From a checkpoint of a small transformer trained on Wikipedia: vocabulary 8192, biases.
Each number is 500 + 50 x the weight over the matrix's rms, rounded and kept within 0 to 999. Layers, rows and columns count from 0. Numbers have three digits each.

# layer 6 MLP down (transposed), 768x192, rms 0.0859, rows 258-364, columns 128-191
615500470463522551509516475503519560617541471573513475544518556498498555526576548534461481431516510543433479491561445538600506535490496507540426513474464625524448523473475559519490548491556531
535509499484451431459548571549499488616490445417590540582506521443543530548467445471410587550560566498539564505504515432559472480446517513417529412533546523446563563479491491491515472507424538
557563564555522542418417492632471495497463517485490512563545450502501410484515495491525554469575463547467552536399510506538538545480551464514455473589520468473428515461500538516540394541469493
536489408464491501503526478475521487578581532520481466502623506523409505612588538528433522522553480500618545464526507483506541554535431451643538536535468467453429471579450451468629526445460470
509491522500475506521482470484437502594501515574490540511507443518506373558487437486417515445455475526593438428394533453488547512505480515496564564498567500463473483443456559460469499504417545
426459474459488570546457549559429528468601485383531510547470458468514506565523446489452404507443490483503474484464527515513446448471543564433411453463644484464537464406502511542512505498503461
427512504541507507571474438521546470462524403571544579542406569555486574444502431512532441540457475434544489426355515497507476504498483453439481548524552415443515575535530504443510556464464491
535427478416515464449489501531559501543499562480494487498544538502464499533501536452493569499536518541527520508640569475600539463489495433554573444518434545444495592493435432374483439556523408
491504406462477471556502550515505514478519521485463532480491537519487434491551533550554564522487449506532566489458468559438486504485593525514537452582526480490491500535528481496525469503474559
462500538531511431485475471600372509556502461577413535446522425483514412536503469562491551462512541486606540524529525511492495400528464538522502413486511459488485499455462518453528537472611519
508468449380494500585479511510502550474463459424485508582488493462523479438404481476589477432599435425507480509505433483484470627427524501420514632455551507503494512439542546516505523614530507
541485439541472447524501453592526445433576466503430574389580424467523469464402535514528567528446598505462544442520505438501537459491429433449512550475468518426487542483419434547539521413519538
483572502510551520460496530468537489549478559520459514605459515510494521539434429437493514540506440520482468508509499395461562429429639580537419499601449486475553551438535504485448527451494430
563536512550542500453547452436549441365450505522462433487505515459603526498449482448427455491487446492431489489507549458499534493478618535514476485533451543529574525517401496498516487458476501
508440477497434486507503606520394539634561502495410503439481531554388510400531464514464513425519510514481454465491529578488492432533520480466516464532540505544413518532474514390464485515365560
421584517471469445524534460484515405430646510468492492498497569430368603473502466508559456417412571489552565527453393500452504578435438466460525555462462459492472537569442506498490570514509578
478443509548489575499497499537473501577493412517523464509571479526493509434423568520479498452495522531498446461520533505563364540467532567567462452490508448508449560477482507567416493458436554
446449500448571467521507508525435532533533430529554487474578482457630550507463574526508551470456487501474491482521472510591561437507573407471423559467549523500480517499557430522547488501520536
538450534453567472487525481539525384457467559512550504489608606523433450443492466434490503564484463503470505627465487496482506440485486515563319472465489540469554526480499537410517509578518569
474473486474475607511598474457493618531413534447529465484455448485546504499472474554474475522529473526555489512453485460488469532579487529494508606518463573569479472476531571442454508378544529
507486501457425512478502465533467576468602591512583501521466526411528463561501448467609544451442501495510450373400536579525557526520486451470518541535486515527443601424504426426486529513464524
583629431482577482457417573481459514506562571544480595483426484424530533546615502478494572504532522510529534477451549476484581527407586487418570640447513444499475546475543471469458519555532544
632490457483591472508515433573620486406445527438470539532542464435560442497478522453496459574507548558519570523445454487442504493533562479547492580443574512400503413518552509532525537507526520
635462450469549553515456427413428546516465481452503502565461510498484449589563478509448490573540473532508458488477421492535517357514567569467494539575458471520478498566506427488493505463598516
580501525426468552448518456613551408480575487556420477450493412496521487519445504601564501557559541480519521537506470596520568501499592550435499544485376533470512417403588519464562457478425530
401524483400472464579597428488479418552497528387503469502432501483460549520537524486485447492414496467508470431535576518579490522497574446535522445389507523527505489592476630598473542431624400
561485498602520390450373521438574477549594518528495409295537539443482591564538469609501469468485510468468467551537383470552489481557532533583492510643375409499527394452355553553552519480499550
573531528534505470598538432538492469547428514541494552550545488479464508469504486417551550573512476423440590459504484412459431461461571457508454417582462621473515526578523511538514551528436513
574533495488418476518447450510542553517491465518489584530472516494473507542482497570467451508599468432473506415591479574483411488417502565496469460450395499572500440470503511551428532498510492
550503600533558428432511536516608552503405435532532503436407530538469414353456508513515555508596462496584531439385634476523480558464360533479463528478447499472508483465505518512448610522484390
659542529516513469424399516481541523539555458433498522514486473480564550479451392567549447520475465502512512422525542567437555502512509552473441540534457568479514412530448588558501510606542505
545521408561477519548440526442550510521543535506503577516572555517474426544491515442363468442579526572406532448556433610517482522554488431487460521532499607527453513461530569494508475469486505
494518512465556392518499491410592511613485582490533530443483609546493535481492414387460512371469456564518505495424526507524501497426490449575460415467495480563354503533493455492424615520474531
517493484439553531491522479507373501510523469448529485488616546514526546405509552557496532581589508529446495456499471450448497412523519565621472558448559419475566470485518494537495556468420446
554589511466539593447528483517464580424468533453563507556480442502485487519554571494504481508535501510380586499564448504534509596563517507569396492557586450511498488497574420502450500546506477
583498532437450469495495465452455373507518633542539468479495475585545501490471468528379517485437523510469508528526539447478512576493444430452533528476510511603445522479360465476521483523472506
487510479494456531541379534477496463485524545509477442544452541557431512531449539493512481573449507462543481415399504428492486530451547546488531436482642513556480490448527513538465477401435529
609435504553464573494576445557449627436490521688463441505501539439481492392523484439478460512494541469483538471493510511477456454441566504528587478588533493488551492459506415554531505450485576
566475589571484394475464438506498570553435477479506596534386360482516594521590386447479533475491513476561532579486580436438522500473494523574528478544500498510423488439444474481462509491509538
565520523487529482476550525471465438526477487550580469335457453308509496532476553512464532579555526469558472579523557533606460546548488502389550474561520498476512554432392506639503500570593403
397469471525549533421485467413479461566491499548541582546510514578425546457644470445594547456464454614466501518528466496503438528509526446529542548445531426487518469572549466509551486481541512
497531474425492432496529512521520483497447486529501521572532452453541469429451526554507553513412458500511453510517500450531490543571528463570586501489476526600486456511427435519537465478511524
474463446495595507492458491556511343485452456532458484495490486485507497476515477532498500470499494509543548448487438477515438564525474428469451514474470475496486407546520462558470563498506532
468536511487469483601692479500438447493558460501535557601502439460344516456535456521414500489466493473551543642462480509500518505501603567488502512452533472364509472494510560560486427486633444
545505499532505422468462469555432521456478530458431450531534515461526467498567436482497520564571497502481465514543493480518499524539409518447467494501569517389479439550502577452461491457529612
452564454478411579512519551379536443508560531444520472512536542426562611556539504618519447479463503469488395541484425477533381455468635456495507583621493418484464480563523424512577465490540491
540466551369528487515581491515467482512498541461525538465519501465579531520482509476516501450528500511470558532447498513520508533511544391359476461508513522556454573503513532522465480526426525
479505629492374493543456520504538550439517524532469612451532537651512460538411428506412527527442413526457344489492496480506595548434515431458509536471611615561413485533488560433359548373604386
529485506407514473521409414507433482558515508617598572498547499489558480457608469571423494535454383529449506599484485489535518476446371502486560551518606491509474521518450456479449542537582509
421500482426530468437488576501458579433542505472555516482472479509544504577503555539530429467457476492444510512493553506578451539505416446449628532455495438537459519510435491481540534485515435
444550495521411493513453404592534503468507533503482559526503450483486508580413554481490455499509499556465522475465499454508507463506659534520600446622470430496459551518431478575441518537462511
505558471482511530445521523560395575564483519605480501512518437472481538476554517478532523458441475447526498615493503523516492526534492450489496444537515533480501566507580515515526458560528449
484496536574530563498465546437473554501533492517493571570561365533597539493483441426453478483466500451480500537576498441593494555562482512581561522580482508529500570490515542469522448529487423
443539436521416521604544506478511487508553475526401495526561470431457585521423559532439534430554456481540450471382523495456535481444575566422482482575544496548452534539456431518527457503547496
504462489516428550424574530516536494524447469498409509572554473543521443504477424435442524438507539546474518505559471521509467561536514518491500551454525428561439507501540551528406486455469513
589538438547543399555560533494565450427467563481525544492461474459474457539515482549562491472542505448563465513547492490526490519521533546465499502445432561435494544467537547456443557547438503
502553535441554473456498463504513492533444504567497486644476457478570470544471566458540575539461463464565594471545508533537534566559427484557524519474479474550470458497526506435477487482549495
535488469472504473436545525522529500533597536508551566541509572556467473372497497462496523504556466565542523436526466552532391525482462515572560515530519555479504526452475461449489517475468471
519532462601517538412468516516513491522489525512399515522510579537429432437508489519580468510459633504508458501452508444538547419553417457445571441543601482432391477442547491498442502498487502
489576422585492537549484483537549525462641475542590485462497544611468511515498568467446538532474415493532491505421467413545574564600523427453497445536533557462501474499525515503525577464449572
425484471533535499496453539451533452617464480507474580577490446479425555515590418510513588524589441436553549519508559559490563538483611453516532497471527452461560487459464541508548544466557494
585484455535561442489510524481553524475491554491494526575483537469484515559513511525542477484627452516460542637458526450373518458510591583493483460506462613492464563457598446459473523507440574
512504480496512534589518519428517535568464435505448461399441415447483542502532505510435597508455536432551572514579505463460400524518453487533603538508514526429564470507513530416539498475574533
493516458414501405429510584446523540548560591457478518508423468519481591482534504479597477426520492545539590511394468445467484561545612558448503522492453449488496513440549492541542546501496480
552459473541480541488516540538481460499485508529461513446444515468484500452470485461525432550503536633576528481552532481596525513458574522505466454480538499497464515454502496468475452497457562
399515412589473492549583523500586475496489541529466467517445476472494474473600571515507525551480493455496552469438450502510514553545534416488557585554466498523472481485504466505353469507509438
554532501438444469530449462468507525523489444457543591494533458558517553491507511520516540428430499526443543506546496606486536622525535473537540447400535517506524551520612456407536491472432440
524449527425478548498480502508523452414462418498537497494520529514508520563510482499522435567443524534570560613552433530452529476478397436462479454497469399359479456507520413449579544484529516
461569452509548370544450428523426444513463539543526608403455426466516445491562505461487436477484437532540537556459513521553421627522403456533565478476506602474446545438447508552463562538498457
543559446498525513516556526501401526518496500479592576493570484606491398495470469558469468485471559493361472611567468485467481524476561589529544496433531494440499450449550463468469524521504547
475469417523403596438456553617602573559389581449527472513556518475428480460440509474588519481465448507474542503442467473445556425445531519501504444597482464570533499449568498471474512446503534
490549537440525404552488540461564572507435552558547497529468475504590493530511466495520523474478484479542554579511514492459469478383446473483514552420494503469467534487547516467506484508513494
561486546457559522474470439536420538591520393450486563502531492478502491594532500497487482409564594599514528430502594498614560503552450525475535548457494503464565566433489474573578520583478516
469554488428426449584530418589533622519534540504574445494564458475442456531469506457481587524413458468407526542453448509363560475538494569529562528584515454516490435523511398517604535522559492
494543525465487495481566434442528472564490490408558495534521451514463563437543466538474553507549425490598510473590446509461508428496454489505508497564529489513524476527527551526517542537472487
527515487558501529620504489538509542446540473505555508498500531455504401553555548487537621463521467573545512492481463444440561497473524596512509511507435515555547605559493505468510525557539527
493492508512568430442534525465522498468448509543487560568466502460533497444419500461606551576560484515470565415491495454526528484439469530436474499516460509531490449390569525484542481425520553
485548554607482605487456437484617407557465460517545442481476524578458497540545531492398499436509510564529600443383578487400493477505590522493457438546474563494611444562508524453546563568503496
528496428539485424553461480630459488493482485412496526488438533471572500524538334547502385505491467573586496400568575615491490526473554500539538533518493519420507524481545450489543543505475513
480416445521506343505533434532532503573439544494417493411502515537521435457538562472507497550498490486530555509588531505418490451585622373356438475545517520616473511541478477549444582488444522
464477545527438492414439503352533467479525442492519490492445495481460524521497458423534498531376476585572543493491473461552488507473489494439492506495468496491396495338382445384590526522518523
507426517503495558440600444454479509538486519492437557519435551492476475566426570461566471560467509503510506508504453450532577553424547489486444495457487438534491485551570487500561576444487608
511462489509507505426426530501434473522543462493674558530514689534644478485522415451488442566503468486487426488397448539497488436414488478582564538512515484519410520522523536549517451392481514
475492560576499470421533493474445461501483533533427485380485465469462522478525422582524433648512499560462420483458475480462423490517514449560439481575396522490642506419597541441493476491469476
524344458490472589479423459467628528551540592634595537549584517516410636494411532529448429391533466578489531405475382550437429486478595400494578569503514492527442376544489540525537527423506651
578597528482485446462463568571449553543479436465517558547500493602433469492483381462493525475486512472472455525357529526462457545487345486527452511576567511554547461553415485540466563439578463
461441440472462513560539548537533473595506489574616511463531525440509436446472522498541506336530601542568513545499465537445453503465434570464487528408589510466478501565514535427505670493500527
423536487433435419520552504418518514461544428428474495559588464529449528474475475501542472401477492541489484504496461509441541398450534483546561489500596515590526514531510521504492424537442526
542559521529419534500471450525532483502630462483501412646470461397459462465560481562512485468493541538443530493555451449460508500448524396493445552538567587545495462486439511532556462555469501
460536488464468452474390535474436511575508454578486546567494540506549468409468531439511499492530401512438384512510468554373487526586480475601538461627501335480518510515511509514443470475407578
517460478525495466403554532414558485426602408530517513612485438428599422499513491519542442525492472462433486508572533568473465490520529509560560525537507428516495546478609540468461495460452530
475503490549546501478491496481521489465532417540519417526484418444491456504503491530580518452500463521451493493557598482448494512507557533516565499555529497543473524474453453553496484501541514
536515460457466612551497424508517592655474513403517502544525491491497458459433483477558543518506351489487575475543451452533542552534576472534511585549461489540567421519529534436535580509447548
487501563502500615465496558520535498530525577467423470512494482422502468489434536459572487637480535552543608550456522503536592463504521505485516511601499534455459516532401530506504536432492463
457422406445499462499445521528511539529551412651517528541439484470499529594540491485513582483553473443527577650514572540440459498553649427417450557518524548489535506618509467485490500543497504
502486426386533527467449416452497459575475418512481541468522596564452635535532427486445488472443560512480463511524548484465500545546554558519512488510480520579512528433505565521486534453521456
550423471486472471559503513545526555519509450486463495429455472571508429559396509524541502474531532435496458529536569526524582542499495404510487560505465538515514462512527531480554601527514487
445461516607485460519526574504504518497535500543545457574576509466499459485528459421515614524530475518480541428482479478565567490436404495452473451465531477501471474526515476445580505486434546
437456517432412558585469354529391560592407464470491520511467459512466516508471499479523402363567502503509572489559501472418527513433538442492615500455449498521459571428394469524592511493583525
506516512454499531511517482477392566513422537483563515486437651482558492463549525480509563494549437474464523559610585574525471589595314501461546360487433465531493417481448499487474465510528512
443495447465429390590535543461488501459497474464552589502423507516531535454474440505508497537540525402533523513493493421416547381486558449453548545506503463499580464463458537510502453449505481
543533607474496565372549498475484401527529543489480575429400486575504500433458504500407472456363456500474505536510526449424495506509509492558471510431541538489472546510486440505476475535602600
539507494521461580583551556511501435522555551523500476378564502537438505498496527555548437482476423469544464453449516486474536566464384502492577508521516461535432539502469540515550533425491588
466488492483576382425565548508545496586567427461462472466462473528479468487478438494568498519420559494556457454486525565523443549550499476536512437445410491522505478502511546543570494468453495
546427500506546451599518465506527406501546462380512411513592499570412552539482484467466504510562427475529402493612474453583466446464483500527436414514604489483537541458376502431515451523534603
498518506579524390401486483614480465592561496482507384504581486493476512521465501444452518479487581494496457467548428539477560485519604480405554574580472426457530490430471394503498519517581508
419533478442591487559491520481528462556447544480540505494500555433499502408531558426390611464446525513548477505508529489512596482517572438514467345536499486625460535574542548564639619489493577
# layer 6 MLP up, 768x192, rms 0.0891, rows 259-365, columns 128-191
438468488470557504493479545412447522520520582538452481442440449519457455564495546531571486499443503504516449498519461569381529494583614517571532465519438489486523505498578608575583516441528482
458531515491468466597482492446524579396490443542456510570594498539489487516559383500487513495524580564514495449481478556494514547579446478476569479498451554453518573402553482527526481495545404
498613482458497456519445489513521439491508541473583481443488478598549522529464508430534521427501567493431482414497427532494467435506445546502552459497536581500546511476520461508470579485546548
441535585474552484452451406483569565520476513443525489475544480545506488476573563509550506466479465438495495494501482513491486584474590532526438441418520594528501514624471581404518535521547458
459524402544524431547514507536513448533510467515499414488529539495419590441548576540493589541530480505534455542417559584467516570519426493552525559585431431572437555532491485571482455446533477
597486502521432503421540431435527504442509593411479453470558546439598542512511459429533489526485546511506521510561539499561532414498438473547573493503473576561477475523521481499548549581537518
496566492417514486526455599409448491479439457445508544532428576434470452473535522535583437597484584477468451425510464475590432550427411519447534523453505514476577497495466448527515539501480474
584487531502507456526576533522457559515551555457594530489490388544499515486448373495494379532449570464477547475430518527548593434488531547422568407482481455429489492570502458527451492456457473
496538556427527515525468484547520520568517482545463546528471620527571543500464495458489450493523443485504442549482433438656500490560503554547524452443464460387466538513538488565535555574445317
517481462461537533487519426584460475476481521502541600541485576475511483450474462467476369512538563488546494461505469554527519575505513540546417422588457594350453486524482525485470561549525489
610384480422546561523556558515530445540574502423485455441506468506590466548564444483428440635528487442541458449558445556450430417485455474531545477466494425505513581536448583539515454475541545
510468464532530568490446525467490385537550544484504513515418471607568526437546535459485544409495505439519576458470501476559474485494542419515494496534503467547479471582432445563480468589546591
548412480495520398559617488516500439530500479405558437492533516495493515541546447446469547456522454451616504474606565435452629404489496510479421507556558536365492491435569496500583493555445464
499602484566483465537490544452562466559542528532512531468578516428481504472425546513521540389403492464599522472407460523430497522485500541622492506473388470539522496535518468465550491433470536
451522507475495561519375497511520398581599558538468545485480410448492513618474448541490560449493491468566499454435451506470493448527465466538527509461418498439542520531526591543464439503473529
521479485464505472497482396583568491556549534489528508519481457532472449476616442504425497432427457448550526413595445421425599444539528518573490564404482470527519433601523448504566477611400498
479490459499518585523495515593507474524549509366461570529452454513435453520503443521497486592574387542502494562551522503516516513579469514466478460567437471562597425435569547563492440519546512
584461494498430423573561549534571508630512495533477499552464584470454488415573488515484476499545536485615558439495544487488555461476506480582514544563523493466487577433606509533504544494443398
501470479530403521578534575482491500436520468534488412498516454533505420582603480471520494476480479520521504456465480455401496576501446468506578445520533446517547560473499548503463474459441490
541517410501470506461492535506517572547464479534502554436471511512438520489516439481533446501449404464589455522507525451670440483502483512509497477519462530523569426476501491453473460537493435
394490576478483431450532477515547577549425513456365441509588389578499463489521514510413431446524537533523504428540538457511495452454520549556418512561524418509468538485482485591389502431474497
477452463484471476487481580452487576587630506532473485598549511603493530485536479462527514437556456389544466500519565536524528469465465526488504465563408489457465433455489497437477477457545563
456487543526489417494539569506490468442525544555475422492522483504533521489473559531496490439503529425479536477532452446486463546424416480555529501485492517570550553495533461515473491496537508
494472536593504439528347436518603552511554563444568551470500542484462586560446531542494443523430424501509484440456465529476555551419528522599583434529575406529500592488461527600413548457520485
541451502521501444518482452504572511594478499513502468476430492471492454403438565495506494498615459467489584519433508602547451589548444553602520457525555470457540511456473489527499532555497534
421503511567538490479456694498474439435460494499503428439550447557471542504521592538528453515654561571572618456467557433542588465457539476565611525431393518517524659467547550495447469536427365
444424498495586468423475523506507510523576456423501464493445459458504525498494466479576466538544558514500470536508455541567506496422488491429480518453574571446527512452576453438532545543529510
478493498574421500405574448525477404515479460476536500478509547509548494508511496464536481483487495427448519455551484565566519449488545472536601519494488542552549483569583505536515433590527540
493475437535481510558498473490399433505578488534510461510599576568488505624538444464454490520489535487454477581512449546536504493512568457466553519585567451505486545562445458472545432501538563
445563500554434480538621493467555514489490490425533485418444504432495476444503558473500513420542516534391470465471546408495503486559603440491511451486531475469535595522481462487559466566501484
482470484527512503475539540551523484548521553560489500471477570447565466563481466532462466538543540461553607411412480524542521438510448534460468524461524464472515463538491565529528416425522543
571518412647495460560456427538505481447458498536430537548530598497405487495419516478550502536467491459502557505532495525594492498536524562475512574460509518489460514470551364469340473558538562
521401589515506472574489512432614481409503446494484551507588484494485596523420447486451579549552551521418490531435505572533579504562549564613517533573498493537406387526551503536494472578589512
467505456558455462497516468489549436585519539518392396416526459396525554484445525434505495589510462423482537495444487558416457584538511464530608438580511455497437441473554495447551480572473563
538503597543472487520473470493473530631403559516566449536570544534490578462493576465488482531539491517514485460551476470510484566492446464456517458463432518473526513475552521425556513481515550
553540420542579477486538491531555532562526415456492558495473472510426538503546460410532480455521612589507460499504491388597580484504455503469449435511453496471548591478406454512548434556616508
526473579530522630450449457519470527614485530552561616502511441417461492505572507529570493424498497518477493554488484633516446505440493522495450436539545541570527455471578504503481532518426547
484488512443471513457502523418529506429505558486536442494558490479505492437533643486496478557483512510552405454467488561481441502553513502429492451473472487497455504533471501487498496473495510
580516468477519504496529560453506475494459456555487435491498572510509535503478543485586569426599476515566488599569476466520553442408501480545430411500477550397469600423442479501534537432451519
524493582525452553600594526474518498499530400502450436378454402545572471567416505471444489565517492461531410496477495546432413507478487546459561518442489587496484524483527481531523508589559550
503479398451453570500484523501454560434528493529591509482499538477427546497472556567568422439506558507494520489500509582504447514418595499456492531607445390509481533491497543381546449398550463
472530514485482621471518400497511489503532481528562488492490499497488596539466505489507526490584548475477388548499476499540547459494518543498465534591508560471478502498513475501415483567486517
451530580534591497454505525532517421461542520539455478479465550467620419407416499536436479598430491449460438582452536453518537477450498449566405519549519623558547485505478543517532502509467545
534531601475559484510520487424528506501561498471569495474600450491449488579434551558557509468516484572598478532518542526569467486457432524555491511511496450544573462467479487458453443538449430
396535545519531561443506577533413462525501404560580436485477500553520625505418451496502442473518466529575442488517433528641477475484536442424441512528495485428503456485562481410569491468429474
615505468569433463440472475524483503522510577562516448542505509506490497492536474500491518551540429491531426454453409494575497431464476546527502498550418470516556536443549463451522468513568523
589544540432545528508552547567535529493515483538553420536478514525520508509531441451405514616584410549515503479462525445589579520563504495503495417368528514470553522428432484462526507452433363
504526445483603498509552521516525543510527483463553462463498391485441563583543422552429472598552508571557506523564510494562479480458567592500460523387451539533559475428510501542399620453521490
554590584546505444539430510338575487577461406502361468535601588535534524509528579431472527565451530473510462462566459564485436482518339525492468560460499581488524532526564595513590575393509451
536447468473498495468557475483532526486509507564482469558519408555492484583455428471642426511479567524565528513507580378446485536448461412495560484507508477556524461536548591527476394507436575
470519602437472427547502493465494548477557476489500500542477513456540509498514535474460482440490494572513484531483460470492449518484498411418518533414438472517523479525486581540522503549518517
479519517452530495568439513559508593442534447615533455514526470430507581481494466417519497509493498469473468429455480514517433479422491510597475556464535443451492500429512584525522523473476474
532628443498558528498487524468537462524503516505463498444499457563478457479507417458457448514410463573522467542510506553477368572500470493487457484418530529555513488440564509546488563484538513
412512444515493526514507555534511445483526552588568561571506495481427537529576512560460551582539522513506530425487499441490484472476496521481463533518492515509541345438528520499476479549477422
515487508475479445438432532503503591548475558468514446553444473529490475504472482495425379488464569546515531478486551487551468486548432480495619441524585467522512558483606443529516456509538434
497439584486502515504567486542463514558551433484455551434537448457537575528577474351585444509584553611541533508446507496537547523545447467450566542454571510479494627500490427510530544536456545
434551575552540486511544462469460560545388485486441381474532450440395508546528578512522610460494505422472501559562534528449526447654483477484433493574452488449534449499475436429493495528536493
488427503458529443490511474492467640442456509449469589537485602510492487585556525475498542565515485530490568494531491484430466521554468489504479475537533537458574513420504572462491470490599614
501571514593501504526524489488475437518421424521563463461567513450526587463451505469535540427406529494527557482442567522466527443521520562534538442512513521459458432619569453413562539486514589
514498522503546445389514495526485557524526486463485428429515610446448454555466533514440497500493549467578494474466447528489553466484423387475507521506468522506541488494552456424488463575488469
454503456489502467483542384459408410514464517557486560497538472505572523462462414470482520529458549414596527416467452534617491499517481491506546493524534472624520450573470585513494463492527381
492543502467479482459503481521395478488428554391513478453518495497497478517564525475532462538442453439515432553451554524555577503534457604434462587465528471553483547524508462555419480558520483
506491516511489592453424423467435434512527458408497494438514552363504380546567482484426438507501484447544510551510521546561571495475477448519556442580568437486470499539486572508473429492530497
467571537462534535430534501566548489458516400470563432517545510488497498453558482484498478614540490481511531507481475489474429470477445522519454398513448545428577522485503444506512484490494461
467407497529428402540530452384464566578500454493635509492430499579499442464451423442460531511470513552516485468460517476466379487504505462535518454462481447538505465487513583476550517579503413
450464527500490525422551515409453545492473522463576459426521576575434551523442506491550459455424468528465505450487493470501544433530473576496402483477531464497390577551447503607500509512544517
476478506505561496567473545439554481493481454573471540475540564430501555460502576428496509530517438544458573437517517546499507444576463503581612453460544549456519565503481543444432427589500459
510452531550474590504530520579506500523550436448504434550538579552492458525504466485468518513521571426496540441492548491479496464476620448464475441530557426496508530577468488450590435532557470
455442540460582538476510426513484521553580503530500427553483510467590490551501437522477509530496539556467459516537491488520546470616522452574510465523535602449421483525428467516492489517426514
510609458488383515546537555555579451453523457493570335526506388452487506533523494477484438521510548506380482488495430363477614521496512617605521585549458470514527464399628557400489418571488461
564453499464405557507475482367455467528484443402486441471513460553446537562395550498482435514498548465473504334507433461492462567489500523491548493462417577485602484558476549543441471516495546
409430510526558485597581539480502525488372533468374533496532450416456528428492495540546465551504532462482454488547461519503408414506539521540443501478523487435450490524578485453477410499626480
466517650491438572582596501481538647429496389505473578519533580494550586483525565533525480370541537463551431461489480492482533518577471554452528461455500482500435517514490528479440474517565460
485494529505576526469445509530394476519531463559542534495426510483405503450566534567496503513476513440497587491552616459524378566442573481475536542556417537439522487445364386516477518450433491
546520566501585405482556512473537477583524520495453496425520487434555495423536529459495523522509535503569526453471537561594419495494422478523502487359495484398455463478471451535634521491511490
551503488442554459508421526497460467492550445531553566508619465425486450428485554365423485498503554463460576433495496506557475488447523540483536502539477504440512559540455448493558487465436531
408460537503477480528544391433460497347430460464560498552473432518437457522520445508437485510529559519415413465479540577474527497516521570550410429475483524487496590440462402541563487525519534
526659508502443532456570458414477537528567538506494484453508464423493494488404662469542481473525443549508498523504448347471516517491509537549424509525490563490455576547492497562578484483595453
571579532490539616516488593485561509423607500543508467513407483483493485560531414551509434474533525465495494486453451522525536514416488535517528526481488508431526510483478515464437569460544500
454534486460575528537592554571559477475561410540437503546496499465536516441523474501407523527529491465452564489443502530561581379512598503550497503488512457565563525422621522555526496414405460
465569495496498421561520477439458518477349557587512480453517432481541433547605486473580454480533493506508491500550541493468495522517353514477471473492447644535431413492625554486483391497515475
503493453509449441493540530531565562518528471511511497455508565509416538480482507464448526522471479482579512496461542466594527391578578407549529464492512573475527530492473537541505447571578487
482464499541520450541399536451464529456483467578479415378453484493610590545558577464506463540475498544436438534464585571530569502415503475570473478523472537432472586508524557489479493435508344
496487462469567511590433542461495463593493495474468500465570421531493467597557532562551463537518446506454622422450522585461579561507465463567509505437438492431570454472512466518483446566466510
512503554544501501541457534472535527580634573546491463473569519456469533497463472422544436488518496557476531500536445406475561566477444590462425504466521476447492513461497510448561465520505515
493516598541562413473440489389484523462530527419514513523600477638476535534492508551489462482519506494537556480453497485538491496505485494504557511423457495514633479524542452438455494463402486
560472491462597487491434560506517471570580548472531488460463498455496432513493455457466466523530467418491620476484524505529492563572498512547441534452486545417501454387513493486498460517544400
602459482501356443568430554548559493503582495536462617443534549357503539473533414483466486482529571373493549495432497400484521490442380474516487591541541484521436611517531541547602491496476479
524495418578548503521432443553497469472451480566555406406526460464463377532606475450554514429473500441517499417501549548534509558490441485439505486640457533564513491467448529449485527615573509
510409532449511531500442583511477555549559504497508530415488538485516498523462502528520526564455544420505468407512509523518445484465446501450516471436575608527452475468534431449537553511568485
424477505535539556502555413560505518516443653504568493444390440452446503523448575420483487448428589465519429483516514493466499529454460498534444478539463438459479482505463490513499490469535578
464555548523531496450479473487465402488492543501545439443445596479485492500496525469548540488427587483514494542472497434426498510467471549532569506557527510507603549470545393474535437547492543
579492506630590508462428465497451454508442460515524566481529442567513390509491560474524604457478489477559530492627471519522399570520431458483404430417456457512456420498552575557521558562589555
468376551576568429380428550515493464473523405464489533480481371422542575467566432485533521472444502473535573501468512592462545538510538509541466418510477493480502466478539462477480473567479498
514480502529571564551527584574463457533515541505571527556455485519472490538593515450476489565550517435520435487386496573510519411450440528597476462420495480551537545397532470464499522449458538
462564471519486511439491510486496424574382471466526549549548409484478514533475556471415528479416518448546473490542520464480444542585512448571439453515524484476517510521582605527497424543567518
477524495502509490513501424538497504529592475452613490558524370437545567533523462444584556523524493524550577580520553460512545467529460528616444420597459455500466507513528453502460484474480439
440596541515535442497454524527502575540556495362446526454453467507516493619436497517560519528545388582490552558474552514524540473535570574403559446465543499458426593497454479535447514549478474
486462536574510581421455557434475517495515566640478505545512624497448543459434570533484492487458498442529543495375490511510500414489456597426512522529409549472484490497469529575481418530497515
567530488568511441415527484551487584442553504554521467509563505519434508521491464511564462482508529445523490468514560544516604436433535620510560471541528467539485563485528530572490516512495434
527547518570538458499482544473446473488576556498429496459506534463496417463472492527499533383586456544459553500489482598451455452527451476382476450516495444538474544456509437520485491528592522
510544469520459478527466574487464534451524406497515410378567359496486544514518516493455456350366553501536489446469507479545433442539412476485548589448453483442533471409525448464476477467498516
400382484655483502517513644455480560467594424546464505528480547560395496455561561544450454569493483556524417481552476648464538455408554515490506436473530444481486567425555501485471553510550518
476528541523471473524427509528439566411382538536455442470539463447477461558483576469500483543485544493460440524571497582456532550578535438463619496475484478577531441462560501509559506537470640
551452470463591616478527571599448576519541357507541562511661646538454488441468485500587404525434521571489486491500430448567461427446482506493427538423560527481572552525545578467501569560603530
503458549485498524490446534462415499552441548554482483503576439497526553411494515442404504552393453464558534588493455529522533540575507562460517483505463513498495477459414465481506377519528510
535485563609523524537422510484532561619628439524477512543517504470532562452562521503416522498526429559531466414424459520553589550503537517616458559464504537480610513568503457506494385555443475